Weights of a small GPT-style language model, trained from scratch on English Wikipedia.
Size: 11 layers, MLP 1024 squared leaky ReLU, vocabulary 512, 9.06M parameters.
Architecture: RMSNorm before each block, biases on query, key and value, embeddings untied during training, normalized queries and keys, local attention windows, value embeddings, a smear gate, an embedding shortcut, learned residual scales, skips across layers, capped logits.
Training: 193M tokens, 6675 steps.
Each number is 500 + 40 x the weight over its row's rms, rounded and kept within 0 to 999. Layers, rows and columns count from 0. Numbers have three digits each. The size before them is the row's rms in percent of the matrix's.

# down: layer 2 MLP down (transposed), 1024x256, rms 0.156, rows 833-885, columns 128-255
# up: layer 2 MLP up, 1024x256, rms 0.322, rows 834-885, columns 128-255
down833 100:559494441492537477466505504465446518498553403456520492536547436507570435550480478565480441531518529463469493550466451378547499508522533542494547553499537559429576567462513460558479557526518490496503512502437488522490413535483493474586531476507475501512515503528521452553433544500515521503427526597470479552474504464392520592539559553503565537514511532491503508466515463531452561509520
up834 100:434487514477459529494477493523487511463471464486446518527452453481553525394510517538485495616481580461476535522432583490461500549515456481496545497531486613511529531497584504455467458519543511517584483497438512478452566528499423493502443531472537494475482546507458523469504450539449474505585505506474474521530489504502439594487527494504437518523416473416446478528492531376514461505518
down834 100:472514522490476477504489492526505449456469501441468556494503530504524554476547446489498483508472536488494538433422510547443520473474506501470493531540528478511488524528532464558532455495541500558564495484567540540508489479546522475442558572462578523496512529462471483523548547549619505490410528425509535556521477468476469575481440536506494487536492599513604460426506526492556524490495
up835 115:488516482457517510538494526485544526470545526508488488479566481439471539457464434505497498436502534436569531457512449608491481559500525531467495456498546459545426462476549498507502483435526418525500605482458455427529492448464489400497419451511489578506537446543541487480569478486498511467425478486468447517509480432521542549470473493484528464498484494540516522496520464383503499417489
down835 103:527512464547478478519505487529634512498482519522471524439488518497480532493473532506481497441576480494488524486525497531482544455504475488514522386460467537540465492512506452454461479459539453524528504449511490521493463491584491463510476430535548562482470510616509470500565479478530574497403446482513511487511492556486444518445561471461523481554497528568503486448470476455559463554468
up836 102:432451474513445492523542499508488534498452443455467547573497437463455543534540412500443543495496558460429486446526522461528520510538588490490504457507502506594450548572496483523553536479502468539519484539468499464504522555564467514402580566515462536541516455496533518547393506506515532507479516492479445502513538525561502520502506512540492551477480522493423442510501544558519516546481
down836 097:470523507543543446415447476542536513544439489504518440580492523447501513482536503520465555469501535476492576494448450552488520498399461534452485478439449452533501537456464514512532522495472477479474527468449539493460522524487493451485465455531491509485486529415469530538516522541547480457468517512429488485487518494520512488426569508549450560461471480473507527547603503483554515519430
up837 102:465569528477469445476487536466513467538422510603484525546469523478514506519516511559488450547536503501550450561523530530509496445531456474467545524459494556500491432495484461505559467454516551464461562547457559536457491475479476504435440609533476455574469543477523481497470479551467520511544504445572540474546437544524468443493480486582496536483474386539462506564495504515464465484491
down837 099:630515472575494454517500492451458489430471531434540450551570530470541494482469451477448486493534489471481478511519530559457493423500464549475517472525462462434460513512499510513481531483544482437436608485559506478481507460450438521496429513498430463558535552503502533502474514492527522500582437464481552534534531455533494574505585509539460514443440586559530520463488467534459560585496
up838 098:474411487589513586465425497466533521488568520451506503481555502463522568500501468497501441490518539441539557458537507507502536564544518564534532529521557559472527521508483488445468542501480561499453509522551484576468443526469561555435547438469500483482526487459507485512539497541539441451524527526536561523503508482407515447459458518533423533505440475525436560529541532408440516526494
down838 101:483462514540522439516443477489532432484484501493510540475482477494493487487498546495508581516471521509573544513454483504533523531494511507483466582518466506492563438510479499467446545540536466501506420513514534522563537516503557487465492534444448520558483491466568433479512450546454463535490430492506469600458439466554495521521440521479472449519485539517468522479460446520469496472446
up839 100:521553513476498473555519545473556466463446493502496409518402498488512517469490508532501436521491523550554528476502483457463476546462562472463477510459532460470494496465527561526494467457470539481499543471504384551529515456497494521550480525462525399550574465526486517497491495479451498483492451489445550532424495463441536455573477561571458464528517459527540467426487508501483478531490
down839 104:447521435448465508495499554528526467431529389567541473540504485512457513466472504480505469578480475430517561437487508468471518451544450503434468511523481498473444524466529473553580525469478587544527486476531472487515510462504539486514479548464498461502515456418504492515478541507462495438390441490542492546479475437521473510503434486507471483543484554501550439477572522460530601555442
up840 094:519444433538429537464489525499472515463459482586536522505491552515564500476501501524579506524502509508430418440495408491472459496477402510477559522535447449553496504498467571513424481482559488430506522475487513497423575531480405568499486508444554471496498553487507536514564478457437501504542506521511471457553480514525564505469496481470469512552446555472455459506470436528470533464517
down840 099:566502511502532565523492483477510455585441563489485528538461450436429471485481524450546597374499501418486570498533518544460420460429504501533546513510498443416504480455499542528512418503539531479492515491549495549589537472495500467473499499476468507412548465478555501498499517539472487474552474478446459519462545500468511532434510505527495475531548442540517472502484544546547436501560
up841 102:537519467572427535508480496501458503499454516467444503448450556523535478496495430560561484506496568540499439510456511499485522441480429469496506570562495466490488506509520444510559468514502438475509466538512458569491414532465498537496440501442459467482499567490468462463471544553441578461523466458535551505499506437468524461439513543479475462504567514523463539580542457485466500471450
down841 100:445527497445415597598413514467497562478515491480543544448551514485452532503497492530510484460477478504490485546472500491481487417497453455468506505479470444503491481527558544521502524417486499538478480505544514464537538502496454546513460492449564547492473496452509539564575511535506531566545533499553475518499491541445497546524496504502448424607474536507470437513578490479494503409465
up842 100:436556440516505448463539473460461548520533577489481537462476413511522465546534501510567490570542463456470475392470489500537502536522588486484546513502465545505537500528460500573548553465504515458540516506488461476518517508472560615547522440491473511502476457505522541559475521541489519463487524592444496518575507431541430443439444432554498492467485581470527467458515466418525438487542
down842 102:560530548483511478546489569567460509443481397451493511553521530489469502528512511469520490611498453446599530498586497493544490523564489577524539497489479518481561512519469529475470436529527535469537462516513465499517511412464512542487537545487527450441515515458547532517459486439468445463585467476504484567391488527515501482480509515513470405516393508450518422505478515463496539553464
up843 103:473468499451538518548517525528502484534510524610579590530498458576456441495433481501532383506506484556527496501563538472492468495460571481505548472555514514548537454502416494555466459503403544514508531542509569476502486477447458619526542423484544580521426500503536476518579511481477457445501559492562505448514435459458501495484549536576488528543428505441463472517472576507492562500483
down843 102:421509504557442501448552482440578551512466511462451531542573449478461485539516494537456510430527504520507408507491510424490517523460546561480476562473432424414492533547508502493425505440498537523484529471543487477464453507467524548423553429493570454419503508463461497448492474511515519498472491455515565504547522555403509498540537560433586506464474494541512547497457506553518472513534
up844 096:532650526637470433492517514482527487479459508448465463505482409554504518484498515477576546457474493578532451469564572515561461516460552412544492481432470468470487567538420548499521531482558508563503453487477471464425538507541420493503487421497472511422553507435475518503498472500550501486531478526437483471531502514480494456562473536495528511547524538488545588479563451508509528526568
down844 094:499536464502522472498442550522383461472539507467489517485444518474496486412534464430480575481472524487518520402476486517551520402404448461486574448580448522483515504487532536490557446466475508487500508513500466517491495438477498469514539497423512540469474467479454532504456505536459514429499416506483484530422479562499458483496511537510522474497510464450494455493455481477522462467464
up845 103:400515541580527486521560477487527501440554465507499476405466502434472548493433441569496496460594476488429490522491471498489528469552529498557503488482460560516530481523529585505481502492452449572474526459486494516415498512450434576451508473564466491472499481611533537450468431528436556484445497539484467464475479491491547543501452490465441453476513514577522494522515485494541515527537
down845 100:487486449542503418440519432455491532435528477494560499473460516471496506479435463519483538542548476471534416530520433542498498522459523513461503516497466517528489566522429607547513473527420469497512534506520470492511500473527537495461555487494373482475480500472492542452456529531452531483568462491492488536489540477501496478529492513544489476501442468429527469409540487458485518488472
up846 103:498526488466472486522581410516549438480530531458525483506484526490433491510483551482564507486492474550499528491598526556576512515429556518521514545521474534501487563544536507486489507525539535527491496519490506503534504442524535439523496605488452408398495499520539504541523499550464466496513503410499477521502550375490489536501523484478571479482485407474497531524518576463570559540530
down846 101:463505490507503469503492437411492441547507445518429497491485508545493451432510541494520497493452428535544464507481501494463470541611441505449588486527513532461500508474524525481467483547533442520460470538550450502507519512574513533393531575432443455530481484478446529449536474525530608567500485532485544507513444510449476530482458458503438491505476527518526471492488422462509443475582
up847 104:565541538590540526505473530536475408522505451493544498530485526445616522592473541449529547514540488476499488528452560532541521495567491551565459466580473440500584482516479479573460492555521555517540570529501461505496529561583494539520556498517492523535516467424493526471481544451436531566480521448462492428506451495480493434523454529502496564481444511518558499520506503429501488507463
down847 105:523529487497452512526456478464496555592512465492501468579470517471511510546515596487538521441410554517460496464525526500582533526520473556517511470485483514562514540470567495517510496544542423521481484520447497459485537413536570532492500527484498493539498454475442463484539448459418509507541494585519463423476502504527484464495488515478463537490495582514481474574523447565507569511478
up848 102:439556558461481454465474486533485464481443522560517515530573538537518508424470506447491514500458465550515434486498459457590465514494524408512506542495517531474480516493540508517459540622535443459542484493496485496458502441435497462543467548544525468486448555542489431525504461520540502549527504498432513474554433436500499568486549527522453544447458440481501491503455540492459450535475
down848 099:486479529429417499500505496577494427504460462487595432485525529522539484511451492502454527484437475550535501479516450537488543550457484586477486558452492514479477457465564545521599523498557561502505507562499522459477586499400458543575480596527477511502517488461437528461518451503506482511439496516468518567509517528487464583496516515506558523489440462464599476508488500558520478529507
up849 095:503552541435506507553489492450459481510531540472503449564552538403524519494460510523587455508402492534463533455549520486422490473479526453481494488521499449478503500464465570554545494424507475582484424564554482484544543462455590458440525437544514484446505424520504534467435446484509452422477505488499491504403495536518595508455478497521547491555542497502520492498510472562482499561403
down849 097:512482526468418491518547504566483500436384550532470517531539507483479478510540533545470528464512483474514558420558474504388486494494459493485541549536517460550503439537548508460501524439490541579492518482470455498509448481437489522499509461480475466536506604528500536457586475472510478469508589509467457497494551483491486514455540421453509540485544588498500452494488599505476446475498
up850 105:556523500524479562463485513556525507461505545553513558478451447500485446485346512565609468463572497534532551536494502460477498517622505522444528482496511521453476493552535487461510492488541472555493459481491524494501504459491515501479516497528485444452384414525477473472476537444469554583492476483501476419475508511511520520491546484502430482528521498533467449564548503474439415485526
down850 099:510491442497464509472537471505496488501548533435577497563466560538532485420488528519625516534493509530485524431479472493476487456442436469467555454467455552474571475491573572495544507598552473496528488521554525543516445538500508542407469491502509524459485510517518485533492541501453588533566482393505480500492509476560419550512537435570521510511531488555492506461497477449531465469455
up851 106:489546532492498527504479511473514507487502506518505496534525456518484459417529425537489501527572537509530475534534518517478509487483492472492467576452471502519477437477448517441520474442512530522464506453475489471530537568566487432594538521503424485507447504525448490480515491531561519484555520476538482540520548425445420503441503496441456475534455517552428509493482499501483466512486
down851 101:447499534517518500522490491545465488465511471523490493491505520564497535470447503462551509479527480465489417564458484490556447469507517491533520483489457581486450456536427375530499446530527505462475509467585556534520394490467550503491419505503540454513520508493463508576523500564462506500472496478535629522509534545487567572440477434486389556462462505501466456537514502465482505485463
up852 098:527444497451446556513509491510517520509533492488482502565614543501555466505535486473476509540504450467478488509444526422473466583490437451563481498492571480483475565510529495453488449496478512509561557488469555509486516550473472436495495542498415450459502467494568485482589540492497509531520545542520465523488527477522531523520544470488469556529502495502482495520562501534507521541564
down852 106:521554486488536469543519509531506390453528488473501493484491464544494499518513456521478378458461439481467495485552536447523454531533481548439534412477505560528457485519468528502490546472501572446499489479528475482500491520560487484494504429545458519486477482528480516538486526514497402499531507547511464410477511485545485568453461549504445518387499575533572501439597521538544475413441
up853 105:507552515611487573576546501529482515479488515599479487430524518413495574483495504563614503531540498488528499435521492409508524441523523486541433515535549502495471545477517483525514580481530491510484505531496501471523539532518549589532558491468509464491491519533510534532607429431451495471449467482474516443523456500506442551529485489577441543605502457510491494516512544534477479483570
down853 101:536448543458478466537564528501523527539538513476458411446482422510514586504501517551497456548498502435512456450457526480512472496526473500512531491522456523499458423514507448523482516491540514542480487490527502498463460507534478506475531597454513462470548503503443535570449445488494527394400456483487488430512441564469444556438482476535451489487500520392468478457502481483520458524544
up854 089:401397594469508404473491549445469492523507530506455544485470474487514521545542438458485519563519434513483469483507503480470461509554546522531427518417456457435568529514451525478466528534527447486436490436444537565448451462518547446527480561504498590531506510530479504453533512449512480472547498518483525522539480552549520490473495483568460502526525498477499426512555497446500481502409
down854 091:508504457490482386493554486498512469547532588494382483446492495410511479532458513465460470585566513517473514479467466521481523499512447437513474474497475545480395480473412571503486550516458486492540473547552520548501468428543484456535508438469447448507577538564511492497542559495534605505443524451526584489499459551527499507489496454570457500552486490522535511487459484365536517445493
up855 100:440398450499618517497523435541468532456534452504538512551568510556531541500524472517502515453517459552546447500413469383483528521471502558516493481516514500495465527542500588487493489525476462492529477518444486547472576543574496480438549569568477449486437510594458479510494491564450498433470473516533454500552499489510516425467434503523413494515442452501525500466544502531512483449542
down855 103:483523445565530508437470439510537524468485535472507470518575483563425589476629547520460550476453535532471502524439531472517522545524491442471501508569500530539535493489537453506534526486410525507501472514502524522596503449498468513477498435491549460474498517553542498490515523553470451466492522500564592608535518479500513501413495501503532507498487523498531404496533585437457406460510
up856 099:545553514603492504460536415473525536585498504525498513516392474511482499477550497468480549543512481462511511516541452486450509493478519576463493517533413476511479492478496478533466531526562490515475590521475464450518556516527402540555573454546457448523496560416486536511549534539453513520500537413470527502554485574544549514521473514469464472453510565516504487541494497532419437523488
down856 100:521574582537548537472538573530498506485546548434538491506559443527501531451499476552446494505458520524588474550485478468484566471456534514528511436493479492437463474533525511526444493532497551528508498463517464598516417501536527459517566587502511509485569524543496469513547505532459504521536536455465521489546387467472458526507509554479500483480512474515505457463460544484474439492536
up857 095:459475541477488498400461480472485456498531520522539515553542441513481567510509533529546520452453525483500452528529508498511521514538531522520531529462489428507482490501496467529558464527478485466568461562476417432499429501570452462564400503535524550485486509539536490528468420510462502499493427513505525527578421510505561514453517528492515499506476460503545587536439481453491473465482
down857 096:478465513535511491494472500510474421508455561459485470519595454547438502542503527442459531503548494461473481481514532451546481459414509512492506469543447529418540495481467527463491415573539535393436585518498477553524484540552496479487460544474508541498453552494483495463587442530462561487450472569456523509493480497470506459586510536501504480470532500476570563532434565463542458581479
up858 110:540494455553466457411530507469493504468455486433447484512495468487528462513456404486529473496470491465470480453402485588502457457521558573495529540515476489480503518456477475441546579532534523442507478505507504509559486406535549432398540471559482524459498557484519537468463486560440496511488460536517436550530489499518492438518485516436539545543540529523605538498436463561514545514560
down858 106:502549521539486484453457453498470499493491489419543549459506477539485436539546458520515536526541507464503514527540558462441467513531510517448482404519534470426478478514504484454511469509485484488535390511514492528454564478508420481431539437486488457499516561464503475517505533535500457542574526484482538448543526512556526452466570542547526504476493525474468545464482522546463494419489
up859 101:480472544542513542521538515515485498472486493584493546489575456496562497457547453539491480470533481453504555550494563492496510484429465513538539516496390486484440466536514552536453414479450493450497509500510528481570551462501510491491492529503498505524478529579546429521438441503506460537524459584529521587475557505478607510516467489506476510483520452494477602518513495460521519523516
down859 104:498438575507474529483512537517477527503509543514583537454519497514492455476532486453460492495556490490515553477524483498536511480475555534460480493466499409499515535581472528575482484490494537440508494519455501553540561497468465509516497495528485496401499541533509537508496511540501501467546547497505510550535470508446550459479532484505546381480469500490513434468514392532457544516486
up860 102:577584476503477580511475526509537535546558468439532482496506524499508535490534520502525446453533481534556552488483495429579468477448514506459493483543489513544602498527462501569430500435561512577527484538534461475513504496510550525512433517482462541531464510539510460507471488410443519539474491501568488598587490475467531486514533506555539468505458437506493441531421512468559486517588
down860 106:514541476463464530443464544496556500471512459444543504435597553443538551570533485534508515487482519465592502433500464431551515474528609496469500481475489504529464551594433505462515479486505438562423532488526482523436544508601596560482505547519486584468536481507504480483479527463476516486527463511577498472526477467465493520469534493445491481588441473434551450523508533522434478472556
up861 101:519456590472465455493542447548536508519496511517543517529564468511583484518505499548497514457518414430510515534469443489510473496512504493458503478540508508519490479504546446446511570463461506496532522550512585490505471479496513551491472473488471546434546477550501530434473462509527486435499467393444478539457496531533460550452473563462496640499522547505537501512508521556439539525558
down861 104:517517551463465543481470522519502484434559521515492475469532550539462511604531483458513524536430503488496464507459501499521484528517520538539474538567520604510514500498466524486490499499524494521510560447504566473471472481493508497430526559504437473498548505512464575527452482468411500545553549497497460514424544415505520535464528517471530520463447476609413494442479543519499517539492
up862 097:458419483515548518460444526538504484529529471458545449468439504500532507403501602411534513466475523517502563451473425435533494466518505594491491507522456505514421544450486537494487457555502538519531440389524508506530481576495468533506558512500499508383536501423544493503550418517507525497526495543499531449504505546532493503506540509538525505459543515596452521471514515562470497486448
down862 098:486474461523492489461497464502485466454469483507550509475462517601492478411525523463472487438517476540488519577519464515562553501524471528508400610530491459506436474448509434533499512521479487449526447446566487451478514506469501543550627521516467476485558527465519442504548437591524514400416495489465534545515477533555521499504528573524489522502550526508565461532534474516462472460490
up863 101:547470527502532455503374443498479502490475459497462498515481514533490449546410449511486566464527488523462472423532418441467455548539479505455466492500573490468544459500539459460511513504544488524548449507572504469495536557529510455584438480465468562545504533487497530445447444541455500505407515461490479460551455542512507479459434538517519539439441436480499509463488500442461402504498
down863 097:517440519583552443555493515488524489575498530512476519484566448507484452436470503543515442539451449464554431532509576479439527537473505528592505459518519502504607549482499513520494564538449514513532528592464505514518504510499468497527479475479544462531463510495533435566513502552539423528445496429450507582506451495502501474498457478497478498497451490493567485492547447521487495542492
up864 104:491580544474500488586555464479543454443465450501479479453495465457519458538481492493431431508546566440526461545486489445499496566556483475542483544450477491485412449446490448512468478461546442510517504452482539470510497526485494530500553450504554570509494458516474499567491510459479434483544531553580537526543416532533513479528545586501435480512474536535484517433515514485466433487510
down864 104:515501412457526501600512454460463549523491498472498510478527452498517558498528436613486540556550506499455523488397473463502440512544479514548508494531534566491494515504487494505528474456508522481427508472531509499509470474503514535511472448495431553541506441509454483498530471503474431526529515539448501494522536496519543497428524558482573582505520477548506443500575440510432470505520
up865 095:438532536549505593510549553407474520482582523468484492545438528499545510498513499484480503443466503498503453467527472608457478461481511472435447510429514553502477534464565438453454437547498398553516469525489448511511554523563452526474499429467462476458493496521508509479524475460513475483486524451495499521491471517537521452592518547435497509492552487528488481488516493516503422447497
down865 095:498444478423474449517471460437485505462510499520572536526432500464516478514463495446485514528483528436516492523566431532460510434480489518420549582509543497500512485512578488446443507466484513560426498467563535496448430498507462500426567495552512476525550510543486533492493479528446408570510552517501404492561503422529579469556495509528554435429509552472533482547539498550520569460487
up866 093:482507557584489499574544497587497561497471492504507510444435536477550534504503569494459450466522500518542511444551475480508478440529529485501578494562490546527542461466516543478559470543449414530485484494481471473526480511485521464510527580537486451453470491578504517444473466504464536501498536464504453425544428498474546501535496500484591464508538535463512417517485431487431439504455
down866 097:467463523530559464555587445530522499499456500507519461493508510486581507511449504534504485465544468463461525501519523527513528443520466417462466520515561485442461525497476528480466466418549536563551448479487422484494555509495464576424483484491558517498581469548569501392530472528471567528521552504516436554476484488557560503559520517467467449444505512493449469455555546520496508537497
up867 101:574525498510454451463471516561521503467505453531565545542453522468484459580505442471527503540508541498561462409471487557510577531578507465489444486529382507526498571581552466500527514550515491468488493424465543466502460483550509583500492505539513478462544466545530467542435500517527463459533548434505496454523525535486590517428512541431564492455482492519397525494443596504502423492403
down867 100:502521471550423526542461481468476460526471497534417459523482465444474486514586582503469522470526459545518515513465472531558510542530510435513542509510486477518593477525632494508482467538509556508533472494472518541603459470487490514447531440428591521386475525504515499553518455487487500524469514470448469529445474496565428479488534473550535514490549484522513450526542504552440466497543
up868 099:497543521437520549508555471550453546512524515499479501496493487495493480491582551565423508499518460526517469519528522538463480537416535537483449575467475474421488461544473486493501574495427465503468476448500478538551523496505442534527527511488457527451530507414467474465436499455507428567489405520503499453491545469454468573519486567543570500508504476465496478496512455464460434454438
down868 100:519424527541499546494486533497536510456529426529515495443454531471453473461516485496476502470514585514457473548530469473483526516459527405486488514493529508565482564519540575414501467495480541481507483537578612528435523454518553509496509537491469511524520539496503511517524437568494486495562432421511523489559525439509482539542452477541469549476478512577472456495532479483469537484531
up869 101:510497481530554531513539490536513536512481390527499473532510435514506501481493455524462507474503537475449521466462528489491566513508553514515507475500557512504602480587442474583461467471460469544494544547588531513452492502539489521487555530535523484482527518476453531493530529601500555601480453463527494526536515478463545517510504428426441476566513455563530517490543496423479470404494
down869 099:551460499493494475523480486511550492405511452530505452454467408590472464460558555505522441463499499461461467496481466533500517486420465472457496493486505464529434501565510509473433455472528491455475478549489473516544599538477482503524516590463495480525540525498509505505456528601497596479493438496546500466479508483519479469553609535485467444502485508405464547534485535472444483540555
up870 101:524482552477537561474519508486468487501459577444509506465453502520543543542513525384531500463517410494381407443533479514448548451454498502522519585430515563508534512490518507498517504541502541512471534488494498483381472560485543594424498446482466522465498520504538573463515423526428508542459524517521461492538474494458523532469495556527482540513532593443504477503490516449483494536479
down870 105:481493487487492536485501541504497441534484429540507484516558525574484538455461454502489535492505489447544501511444480505489529536481596575476432493523544458492481509472456542556465509481508500574480557470476565573507481495510602527518507525557481507456466525512473442523468510467549500532455558497416539502500502511507482479539461491504552504508543485521476568495489417518555512477533
up871 093:392504568491450468452514458409501499528559534495550445444511478472470451537537497500503508453492499394484465469494526393550456453432554520518403513551458530376476460548541499453494487468466491422491453481543550544417455464416461478453493491553531505512529503533445509462492536493478507446494422487481490491522541460442485481452558425463544555495456512500493485482466473483440503490521
down871 100:521517588470543488469560497439496504568461529494499541494506496535480571510535525446481527546506531544589474502551544507489480579570463439496487496480483468469528472445444539591485481491492514467431566432511427484481543436550470535418449484482484468549573485519516483510547466429473506478511517532498519564409500501487507555497465537576480488563481446510479536445500582508527518506539
up872 097:481582501513538515541447507445564488501518514533417467507522503612503549501531481580528461528517536517476522567460428463543533523522555547488501498418360520526487462536591502524461429523438491520534516481527493508483539567441488568559541497534475468452516455537543472551505531465563444503468492433526490522492515508431514451469485500487472483525559468492485471485505484566516504447455
down872 096:469551509418438466520506524549452486516484513420531482519469565457473532403542430488496532463517496510490536499433501562521568488488456481450444512492491451511509513488505500571401514510470509527448464379479557482462496472515457355506534551532511499542399534450446498573477507475458543519481526527479512477520493584458517480466459529521434487488502451426444468513496486457539508473522
up873 095:504446438512547487531548399466466504471466450434554402502484540541499563454487520505549484433510514458491504519489561452524508584453489526522564524538483485504527508464455491465496529513474550523513511495515520561535470478466482501565509459480470505502434521457545618465492480539410462589454544490547523502448497573448466544584454485488560497486509514528500516530575507533511478573525
down873 099:497520488475496461575474444498503535580474561484495502515484467499536436517571473503519479566446564519544432515475522460466468510470465526557466505560459466563531487496518522531526562504539463532477508579484476449364493492430521513583476524544480528545464503584514584513518468505423524489476517521489484527466503506474535484506506512478503467553516559483511537439452421514491461429515
up874 098:504533523482512462525518471456395510492461508532453490444470535505583501521506599509497472482408550493535501517528499571469514467502516544534440463512475471473525524502511556442466468491529554498529547484536492424476514494475537506494562551450476507506547566506464529479474537585549495525487441488544516460474497486542488556500549490506542494504526483546523519492479546454449537454507
down874 095:532568527467595422531498487477530494497500588474511498502474485534452518529497509535495449466497523499560553468549540476467566522471470560483533482460477505499474587474533528510532413571455542526512459498526526446513450549478465584483423498463468493553467457492508545464438566465506490462512515521449488582466498486523519529495522499531536545523461492522531494479492535464526503444490
up875 105:456505518494530482545510482564507479405510505462461492562450484454514522468517530471423514495486540508480505512463498439464505452435581535560498465504583587556530478507504463518497488537477505428533515522486461476478434509501527470550476562506455504478477484491500431484414515537520466428504487458533460445445534480465490520538513533499529511468610550511579445481552519500529500473504
down875 100:504482512420461445445555488425475480439481525439498567530455527465533570529511510554496520455450509541471509545548556481436531469441487436544473538542533497567537543501542480428541501523495585465506458489515485510547559489441538506451432469516515507500505524461497555509506445493534443518453588490502470507483499539442525493457464504486549545449486480493505444528507495453438524444402
up876 098:558518498564512529443516485488475516471530448587469565495530488559447514509552534594519447412524576459488507504518475522563429477540507450397491510523519515511499507447495511507485517577470526521539594478486522460553494505459454486558491574500533463489463503473451484488495433460505532501446478568537466549485516497546541540530485557518471463486550462430496484522533455516517557514540
down876 100:498478521473481476528513448513522584585505518533467503494506586520491417550447516557553501522488557526513521424487511420504530423513521453456519461533528541544498495522441502509472489475503555542487483568507593453507479424498498524573564456476486545481456524489496437487525590518528465523523506454480416478403516506473491486493439510464449495452579512491494508458576486552592500502455
up877 096:492552453469454533541534488456488514454453507519485477429489449553487555558496499545480576535553555468557480542464565498453467541442490485447440535472470520444483510511450490453503488473444463511508507530480494489473511538514579448548499456524513515543511463461526542482503504515546479501502499528460511529526543566462486529527478485474495450509484440538484393524545439491522520522537
down877 099:526484520487504547541502544546472556463500488512546453500478396517481455449485502481498514468445493582497483518545515524408475510475517436494555500445531524448513479467472564502587498536491471525509535503396492528490519490485551522547567509500464542552530442497574456491497590550561464439504590507498515471533427455486485561534522530483584557481506568540500489435479491523493506469501
up878 103:517510496511527522466470550503498568473503506516487426502503487473518484547529514458472437474489519470538488418504473502501544519464460580486480492420502455443487494556566515458516480482476501493520538476481458483478498499482444524486502506509501494447447495528464553493442394443425463476505514512506488424484505509549534532520452569425493499457475509426511451504517476477514483542506
down878 101:513446460468450524491486489560511466523554507484497511418496458474522543552550564522490494529486429516475480464488553423495538565520424426525479490456544501476502460529547477452493504450563512490519480536530509519546434552555493492437511518525478493474493488470536537516452495485513507504474547491516501486456543490522550478557549526499524488427437532461541510516485459493533481558488
up879 098:507502497540494532530522598453449407563464449478489411518514624485516519544522506495527501411483502521496464491505422537456575537498462537559506527543437479528462490525546541476556528492462534462527496470518490420408539540452572522446505478495554475518526509569527494402477460473520481516594517440523507487513480446499533461512495525497479477479579560515507577534487499500529485433472
down879 099:507519405478474500448486508493467500541458467483479522531453551473441483469505528468402476559437479467496539450491513529505481539548514535582415512456450474500570480425484512470605488553601546487494566501456518515516432569541527493477471496467489532488473490473461547426537561547531499461518518511488535501522452464439507466444482516597561488561458555517534435527551452501484513474505
up880 106:490522467488484589537536485498434496460544487450505513537572535518474497474503505573516499476502488483556517493487529455441455463462461488520499450579515538478502513463537489516481492534494565500509452469525479482487482434447501499486483517466528488517580460506438505370480480511452525473463456507556464478515498431540528505530421563454453517513531422498546532514496499506447477458412
down880 101:545489448475562585533533539526479493466539456503481537507502432491479528542510534453497501466510410511483583475626439500562437536528557510444510422559548486521494493465519450554491499512529483507533567446536560481501558460434515552490508460457538478466509454570498478484478538467496631510486549520490507439525495494522543544445524446547492500515534549581513462496530545498476507550543
up881 091:488493539599462489424495475528512445572546552501496446557515521541544441478452472493453497480526525488499463562410585500535438509520513435522485514510470395573539503517469484481462488466580479549463459411516455494442487465530461511492470490458468472569467502393502502430531475485512515480581536513503482478526478498447506512453593519525498516526515531481533446486467523454483482485509
down881 093:513483549542494464473480488565441582502446440558581457448490526524498497582489506544562538505490507518497424530466517535464503521472423447481527504510456448464448524527443471424499509537490485497490574440579507515510430441491499526459523507501481506452552458510623510522543486470545515525500464476516501438519535454540488515531491398495443481428476453506542537438476427437490437461513
up882 100:520476453513535465471445514526458485465538544529438496425528495512456536485474481462520523520463546514458515536498466539514538539490525490467500537532496487554508509493536520484474515488524501480460549483498596518548437498478440493499519454535484513404425534453625540427460581470480501472499547530583601514485484488522495445435474474541492498492560497436504534474505537509506559455478
down882 106:495568487523495550523544433440453557484507513508524488458469443479490482530479460477573458374599542531461484452499511503526486481493496475482534529447543449504519484518515508449479508519441544463539483410515482461497550488466527490574504597465565503491440464521441542576485508483481507497482547503512448495472541533530547461471471475470544507518502510481499478485484444450509457495473
up883 104:444513518505520555500555517445453479534512457519534519485445517602567502458546488550444487518457510436484480539489542506493448518493482536480499498476514532387492462444495511499506451465460485507421483556428536544550498457549537469431484489607501558477472448508514462527545546465483570400519535510491557483474448492494523486477490513460452523506505567473487505467537522487532481575510
down883 102:468439526509498530468497511520490506462443477499509466413485432512549575495485442483573532523466544514483496485532466561500439496499545518425468497536505473563478502507534446485538495479485448453513503496467519531522433527465533520458532559463484447500531437483529440447522505385571424505421521490525453514514476466587478431505492479624554544503427495471472533482520488485471542530476
up884 099:545540557498469525499508489464521378529452511561536492528534523528515502466496542504499435469492494500515515563443496517441472483451474456523546527486495493527454462564503534457559486503546524547479529487510509504500478468561452563491493493528467525507548493492546424509567537434487441480435484548477488463455557565467530509511575587488487506460415498527462457536517490554552550463544
down884 101:443468519514558423492540462485500472508455511480484513532508500502517506514588579550473386488496487532412410494475478382446504497470532426494539541401549409527433572455481502497511455531543549510507569449484521445529531511468451523512535446589463513530475495560454519474516488503486549500548440493484515525468452552511564512461491490466504454476494548496483493495494483549449565493539
up885 105:523506533562506511489483499546493510578464476440474545462438466495480434474525448452515517513492464504430491535498540407513576463505531557482494550500519513527534459488501527489563452441480523501514503553539542482501458521475579392439439553449522533453435506538520575470466458563470531477545528474468521466516434493462529507494388487555491462527430504507473442553470482471447550525542
down885 105:501478533518518459485448589463471453544390545468442544498450475476535483486470454477522497462558470452552498487520483534417514503494512457522515573477445486557529516522471519507517586527527434480487538570470465525488470518423546474518523516528536580399496496555497466494472503488532457486542460489472539479475492508491555492504498487533467566498530458466552514447400520418471474493430